Weights of a small transformer language model.
Size: 6 heads of 128, MLP 1536 SwiGLU, vocabulary 8192, 59.8M parameters.
Each number is 128 + 24 x the weight over the matrix's rms, rounded and kept within 0 to 255. Layers, rows and columns count from 0. Numbers have three digits each.

# gate: layer 2 MLP gate, 1536x768, rms 0.0473, rows 888-909, columns 96-191
# up: layer 2 MLP up, 1536x768, rms 0.0475, rows 888-908, columns 96-191
# down: layer 2 MLP down (transposed), 1536x768, rms 0.0398, rows 888-908, columns 96-191
gate888:145141119141088110121114185136135116128114158174143144092115103154134125126151130070154123149123117121081132146156104171138144117118144090124132136155144147168140144113119139119123137096132148129099142149131168121082147174127162110099114116101127120109149131149157151096143104114128135131
up888:127121102142170159167112106124122117121098137111135146133104154119170146114087125192142108156174083101178117096111105125134108105144070146149146124102131069055104162119169142127100103164139142090159110121113102159150156123166092122196095164124083076125159183139121110124086115125127109161
down888:113166091120157164141142155096138099144161108106148126111128122086163146142124141185140109133127117123136102084111164107119057147144132126121113132149144153160098091090093082112098112147107097105132102097129166159134139151122079131170094138156150126120153131138121114099124106134118133135
gate889:157123130140126098150157150095138103111167142119150173168136110113137107105128089124174131167121121105164157110127099138118133151166140136149111114148144129147164106113120123112119107139112164135117157121110155117122112125149156112137155088103149122151139085136137105144127145129120140099
up889:133133121137157124103118097160140120098095105092152115183139139149175189133121147153129158096143148169143117108110156132084128084131152144115104150132092174122127162117115127141123158118134120116147123146125090151113088151115122135096126136143115064121127140145118146082124148120123120110
down889:142140088133131107109130144154138096142114140109132125144079081110132168145101176139072093124099139174166105156095135141136139081124125161118150118107098114145076148169146144101140130106125131123111155139086105142129111108122120159088139160145136121098152120135132103111111127085107147141
gate890:110138162157106119151128152130136135120106112165146124129132164100081126105097160143120115086125132131122117118133131061166139138133094093154132150120108122138138145170155126108130116064082072137125114088117136109122136108135153147118110120138118113153131092129128155127132189127114076120
up890:169115102097128107108107111124127119143125105121112090158091090124146157155101095135179112130116119147165124137132139122099105122110177164136143109143138130127112174133166160130081146149127102114152132157107105089107154105165121103154129126081114131106174097128103125136082160131116146106
down890:113125119123100137139081100120099137151099111097124116135129122107150108139097126167130140126127126126131169111106114146104116142140112108171095116105128103097165120129137097101125138102130132101136102114134158154161110142146148155156122113123100141110120082087135140126150115110130051108
gate891:146092159108112126143108157119143095177151142150126158114098127155088088118173155108145130134184130109129127143116094117113133121149101133135085127154178124103113111113157159144122107123144125122138113138136110082150117143154119126185124113139107059142137176116166130147116132131113084077
up891:122139143164158139099107156145127160107116136159128071159167102115150157155147123142134177150121119121119155121141150167095143118124135086095069109104149104128132123140136121172135108121152121129098126166134122113133109106140130120125125150140096121107119122132170107149142133118121129106
down891:101108111131129110129135128124148125073114114121176104135157125154130146126117109144119132123136104079114159125122168130126134145125162126148107146103167092137087146139142131120130134100131101156104098124147105145121141105123115117134141143099172104131105107128133144154110125115132113122
gate892:098098163124117077127112154142101131102109138144096164147144136112158163190143108145111163145125181100146087147103107120093077111137126124110093131133117137126138155155123172110107110143155131127163094135112145118117112101173103162192147130072091144098122117082148125099118118116144138127
up892:170112093129138127104114152067144129149142124147132122127133109128135108140121132153096129149140120155121135097112143108132149148109146174110124114157138113138158075117100116144139090075129180140112083169127142122141178168102108161128100139142113092104136107137120098133149115129102147117
down892:127111112144063136085103134122143126078100163153137142151179151128109147139119205147084151157120155164118119180122147135141131137173109106086077090063154125118184120147120119173111091143082132145058107123149122105113161165102141146147121118080123110133135102124109156142132132123147140129
gate893:145093117117144118188115101099120158144126129160138084115089105115147152124134076120106097141160134118141141136156126156146175149117126156126115153115152120135160131156121141128058145126127157107088085142145108148100115141120124135127091154130145109112146112117077134151133116125109116135
up893:150108147116128106126144129136179126159102142088105122096149139140144127087129150080118133097132069120114123152144175112149123162144069134130141081098110094109136111127136125121171137093163132140110140135079127133141102129100120102147126110128111126115116122158140081119117130173147124101
down893:105105105127124128111131151114138116156143140165096141085080165075139099117135104104111138126138118128150146122138174105148148123117147142112138125102087136165112095132129129085115140139134136113106113137111076155123166111120078135091090143115112135105103119169115180114121113136133121085
gate894:098117110095114144162134149105112131095096155129131089126127146139140145138125149113162137150127123160134105116113090120173135105103156104126142131124088101079111152086138124140079107117130108114103092171145074108128074157135161123117120160124123115103110094101074139151135092103123172172
up894:077156120140146109128164143116108103121100138155083127117135151140112163128153130133120105120132127138099078129169084091166118118151155166099123155095086126148105175160143138131165149127136124118119160139136120143148111105103120098123103113091180103152091107142111094143128126110143132172
down894:104149141126107134137120150114093118143144175102106080157172121143100187151171174116137120122090135098127155141155098119118139127177117140148121126134156159160133143092121143168140163113123124130117098094108173154119119148173148172114130112084130139125140157119106078152153084149124152082
gate895:151107121138086112137097148156175126101139128113155133151169128126144112160079149137122149129152096130088091119103153078135163138146126131129109159130138145115151127122141133156111121138156100093134108132138118144123084133113115153127108092110097116126162137121135181138128134105113142147
up895:145147112111111079136156079193138123105122109133129098128124098162146088099161131079127152156101169087109138151097119130130100130176131101137094138170143148149114159105135093142116167149162130096132168113149086081130149178130164140175162116074148108135161119073168142115100136128104111163
down895:126144165140149164140124124107124125118133093105155161189082122127120113133161127144138144119120119128075099131169135130121135156112130106097124122134160133131158108076154152146153103114096117126128102116117109110137120150126149071107096087090121134152110136139133124138120157170150097110
gate896:148107126135104116085110137122111145135154140156091117158141134099136082097117122105134174099102156152104105140140151096164124096133104123148122161142114183111114162103095121151097114093122127149125105141114138126109147102132150133118114131132103083134105156140120091142108152146146108136
up896:146141109104137097090095142109147085110090152121123154150146169087119109180163140124077132108161125165129161150100081091104082111088190103126074127141123091095127154133123095083177145152095140100099110113159151121128059133108119156154110088127109143143117082124125163133136138081136092102
down896:143125135068145125142171124163155134129108152126143162156081122128127122159129163129127124141146115108093102141035181170119126139113112068137132095126134080138146113111137146138165113111175111139141111109122145158158153115093093117114159181154115099131095131120150119107158135136109118120
gate897:114131125100127115105130102099127165080137131167164131094161101114128125157102089105124153145153140124158140127178163160184121128110134166122141126135150127127117143167130135116129113132130135131083094158063131125128083152119134139126097121138136134111128127103109141163162133160119106120
up897:111135127118082147150115137139177109124145067163082141134141095134109130140156130107092166149175120126172120150177085143093135103103116145153167132187181109106112108144085115096147080073077122132160139072136108098149161150085123130131146118111149126133128115163133180137143138143140137102
down897:148140124129151099117110140131096088109108120096089143114124120129121117112116146189149146125103143132070104091125123139105115108128123132123094142149105093169180138154123157102114135173171107073140092146155104132115146060124125115139154110153120111142163150133110096103138119119153144172
gate898:099088130147106130144142135089182142080150148132107115140101105149171117155122116133149077135155159146136132152151101136102144156127112123129124134167109124133109117109110173084154089125165128127145122109156159093111176117115127113119140158096110115129155152133167165137159122098150155137
up898:126112107116174131126094165135153155111094092152140144098102162137116120147137159134102090120133126113106153101176130127118153135113114089144147103140143160146118119133140129117177122088132123121049156099127150115142113162081111126119128085152124094147134173116166135111106120108119111140
down898:143100135100104127119145116162133139126133145120111161128106157154150120151139135139150126131142129096097160123155121102135142127129127155132100107097144167145154156170129096125123122115141180160094141144108125140142161116129136138126104112119156099139111146122132164099096122146105116132
gate899:114148093149116130132143113128187087089127181143130112123169124131153147135163135092174133139163114132147162174141148115148093126136134133085143159154104142112142089109099141121144113112091105101126107146123159140164096184135103090116108105090105163111112107102118175155154113153054089160
up899:112119102143126135140112117072093133150163139120135153114124125182165134129158127138182117151096143144119167121116162146183105083133115117136123126155087117116131092096087118170136120103117155096091176142158147155104139116127122084075162084155145202167145144131140121109133153147132086120
down899:106104079071155159145164101144105144108114119152154099124137175109158124080157140112108127143152136121140105105132086126105108169098158065104119153116121098110137126108132169136117095145116153155090152134076134097130104129139094077103102153124142099145170135136100102100142118154113119101
gate900:128126174145108105091097172091107094099132143129119109080131108142149158122144081088139122130113082111142170125128096119136152088120155149133152122138106082099089114144127145150110122171115126109126079135168134124117159107128112130166116164138166126124120157145141139130135085143113134123
up900:129095123121104120156129113154126126080108104160102135155123161126105138123104137127105114142104121146153089108145134132167135136119098126137100107091143171135126123131127124109111136102127121148121169140100141117067103133108109103158116156120121104138087140098157123123144136125118120166
down900:098134129112097111125090133107108144131152125158116116168138122102114093173114110118141107132118125163145133094135157105099133086148154120167133118116094167070117111143109124146114084136163136116144105095116100092134119173132108105155106115115115132120160160156118162092129120101134156135
gate901:124129122134110131150107122183136135150134135107106116100140108120154112130133100130098138141112142113128122136107103124079099101130090164129105133105140180133135122106117157120125121157124121075120110131096116131147149139116118096116142141142104170130111143173119153139142136096138132102
up901:115127157134132113080163126095104127132108103138110148147108116130117184130087162169141121115121159145111112163115114138140082129131138126162094089107104102086129141120118134157108126141152066133067200119106153116108095132105100104132078068091096134128122172160122101110136144125128108136
down901:088144061087127102096188106098120131116118161162106126132137132160194110116128097121160132136099177088135107117084118154135114124139097103144139100083144136142160113139133116122108124119088122156102098122152170121061115127178122124130098152114090113152153152104124143126116136131130074137
gate902:130183110129115098096157128113048139126124135116172116121102133112137139154143092142109124115118133086138141109153144149137118099148133126108105127134143112128136091122140144100120136144146135102118164093135108109114108144171117111171108108137115113130152143151134083141117102078066097110
up902:133138141094169097148118122175140132097102133117144081122117120091195190133143132159174115123147144135130144080099163157133093124135129135108103162128147117097174124107163149112089129135105145128115083114127117115145163135115151138158102147094151151132110145127141160100131140131118143110
down902:123154140127125154140130118140106141114123166121084086118084124122174152103115129153066125138163091150131117088127109156135111151106114139140105160107123116136137106139125131158143112151114145125102105110106166147114123136126104091143126094188163112111128093161096123154143107161111125097
gate903:099107103148123113147161120151152115105110123143128094159072126133160107121150143121118154161117172125124114098103131127138147116142116126171161144128123133132090167151157126100101122131158093102156096175131147091155154135096153132100094138154043115074152103128132149107185114099172138146
up903:147142134184135130120145173119179075108133139139130118151124127106139122119130107117163132081109112099149151104115126076127106126135210113130118140144133105151153102152097149091166148112103138099127137123117126119108187132125139106149113125113087157132150174141139108157167104123121139114
down903:176147116107087114097099105129162092120165139129119139136120078134112115131138095101163137084166131092131110124137174131135160149105154201161142135094106119143154120147143152136157148161111152109097139165151109089129105105095107076127108107139132101089079146135113160156151182120103138097
gate904:136130134148092125114114124099156114080125126090088116139139093138145119120110112085132103170147111103146145154129109113159162133109082152096142179100120106100134149100088121174116151144131144097130122131136115142109129155154120129107132130140130147105120132145125118096145115146103150113
up904:167126129098108156166148128145134162124107152151148152104128086129130174105108132141138125118162110125120140141133165154146128145089149106105117126112130117108154126164129144089113125131177119131103133121141122131096176130140098118143091132075145154112136077130147113111123109114122140109
down904:147106127159137166135146128086173124114134122123116166096128158135100139127163119128123132128122076121140115109154148141112133135137118147085108142138107090150116166128106173137176102095177144107127110116132122118138175117150120101140096119142150113178113121122131104149119136095093143151
gate905:101129119104080075111125115167127178134111164163159123074073102116141158125113122141157141126133127135131091104150123145124111115121174153128114151088160148155149178132140117110101106147178121118124138150097126123104133139143124101094074171113138130130162160098131121178121099113135123125
up905:088126097113131136127151079100146159139122134153108109104103132162116163094158101099107114157110127110102111113100139193118167133092123138193119095128118126114120159087140128117100128132177092146104176137098123086147119158138084101130075178125101125158166133130137089061082139116144104151
down905:099139161150133074100162129164139138129116117137123122140133096115102115132131122126080126122123135167132120143131154098133085161126159108127164096153110121176144135117175104101113101122162139120112126101124155129107136134117113172148140102125112129104159124122117096058151126176114157127
gate906:113130132139099114104097143107153142128129125159142170151143108141150114137163099129127127142122064131152105111143127136114153133134121156140113154086158136135104167098052133154107139146114131128094139163119140117144159164129167079109159104133084094075076121150130159151108102130124124154
up906:138096130115117108147141095131126131141080141178116145117134111113112076145123163140166098120123171067101145154097145148116086141161105127151118126112177127128120172168133123125102142109096138145112138099119152146147118166107099124105132156135091113141121142118152124113122104143110113130
down906:084141145090126131121126160137128106133123148094125115119132122124107117113117144115098137143122145113126171120065123108132151126107137085129130117121099142131111105111149164158140132135118144158145169115167118135166156157129110163140109137132129085119082071087144120128142106135059109090
gate907:117104116129106141124087142144115151122141107096121102090129137113104136137130151148127131123144150081121117138128116113101107123134155136125136104128154158145131153167119139127148143108123143103140114095125165129150163132118113133173127143177159143145127118144102108167114129115164151146
up907:117116124120118127084141136123135150106116164130128136143104113112117116123105181148126107172092158133111171155121127151122164110135151126116144150132131137147151124137122132121114104159109132154122121124127154094149140163135131161146141132139158118121126128139139126097132115128120160149
down907:123094120147123151161105111082119127144157115103123123105117140128113128114104116129128123090138087104137109127143102121131126141133120128124134126114110135139110129129117140130144132125121132093116129104126127155172137145117131112117115124158130118127121146128084111122136152119147133134
gate908:118167118121135126122116098124123137123128174153168117116169096071120142146092142117167115165115147126123074138094133168155140137104150107104110135139136144103141167093138185105096166115118132116134132140092141175173121152124161129136111088163092097121136133147161150102144137123151136097
up908:129142109142101119107159137092149143096128127118155104071093165141145151107116160126162107121141118142122141127129125125144142140123169117147157123106103175131145167120093158119140157128185132137086108104095146141147145116129112119156143131144105117107143091141106113088117137082118139122
down908:115107145143135110104117158131148091114159109141105142134084132160171114156158094141132135150162140160139135101123108134113120108126171172152141104137123168160136125136131126084107115132148122115081137148142176182113127178166115113119082136144105090149094152143128103070104147132097144100
gate909:148083114122105159086103118138153123114101121126123106157119119101131123074161132101127116139162103137189143141181115151136107117164095105159095139108157171126150180129148102116138095105161116115157117168134139125090137102100140129112089127148153103158105142149091115077118145165153134090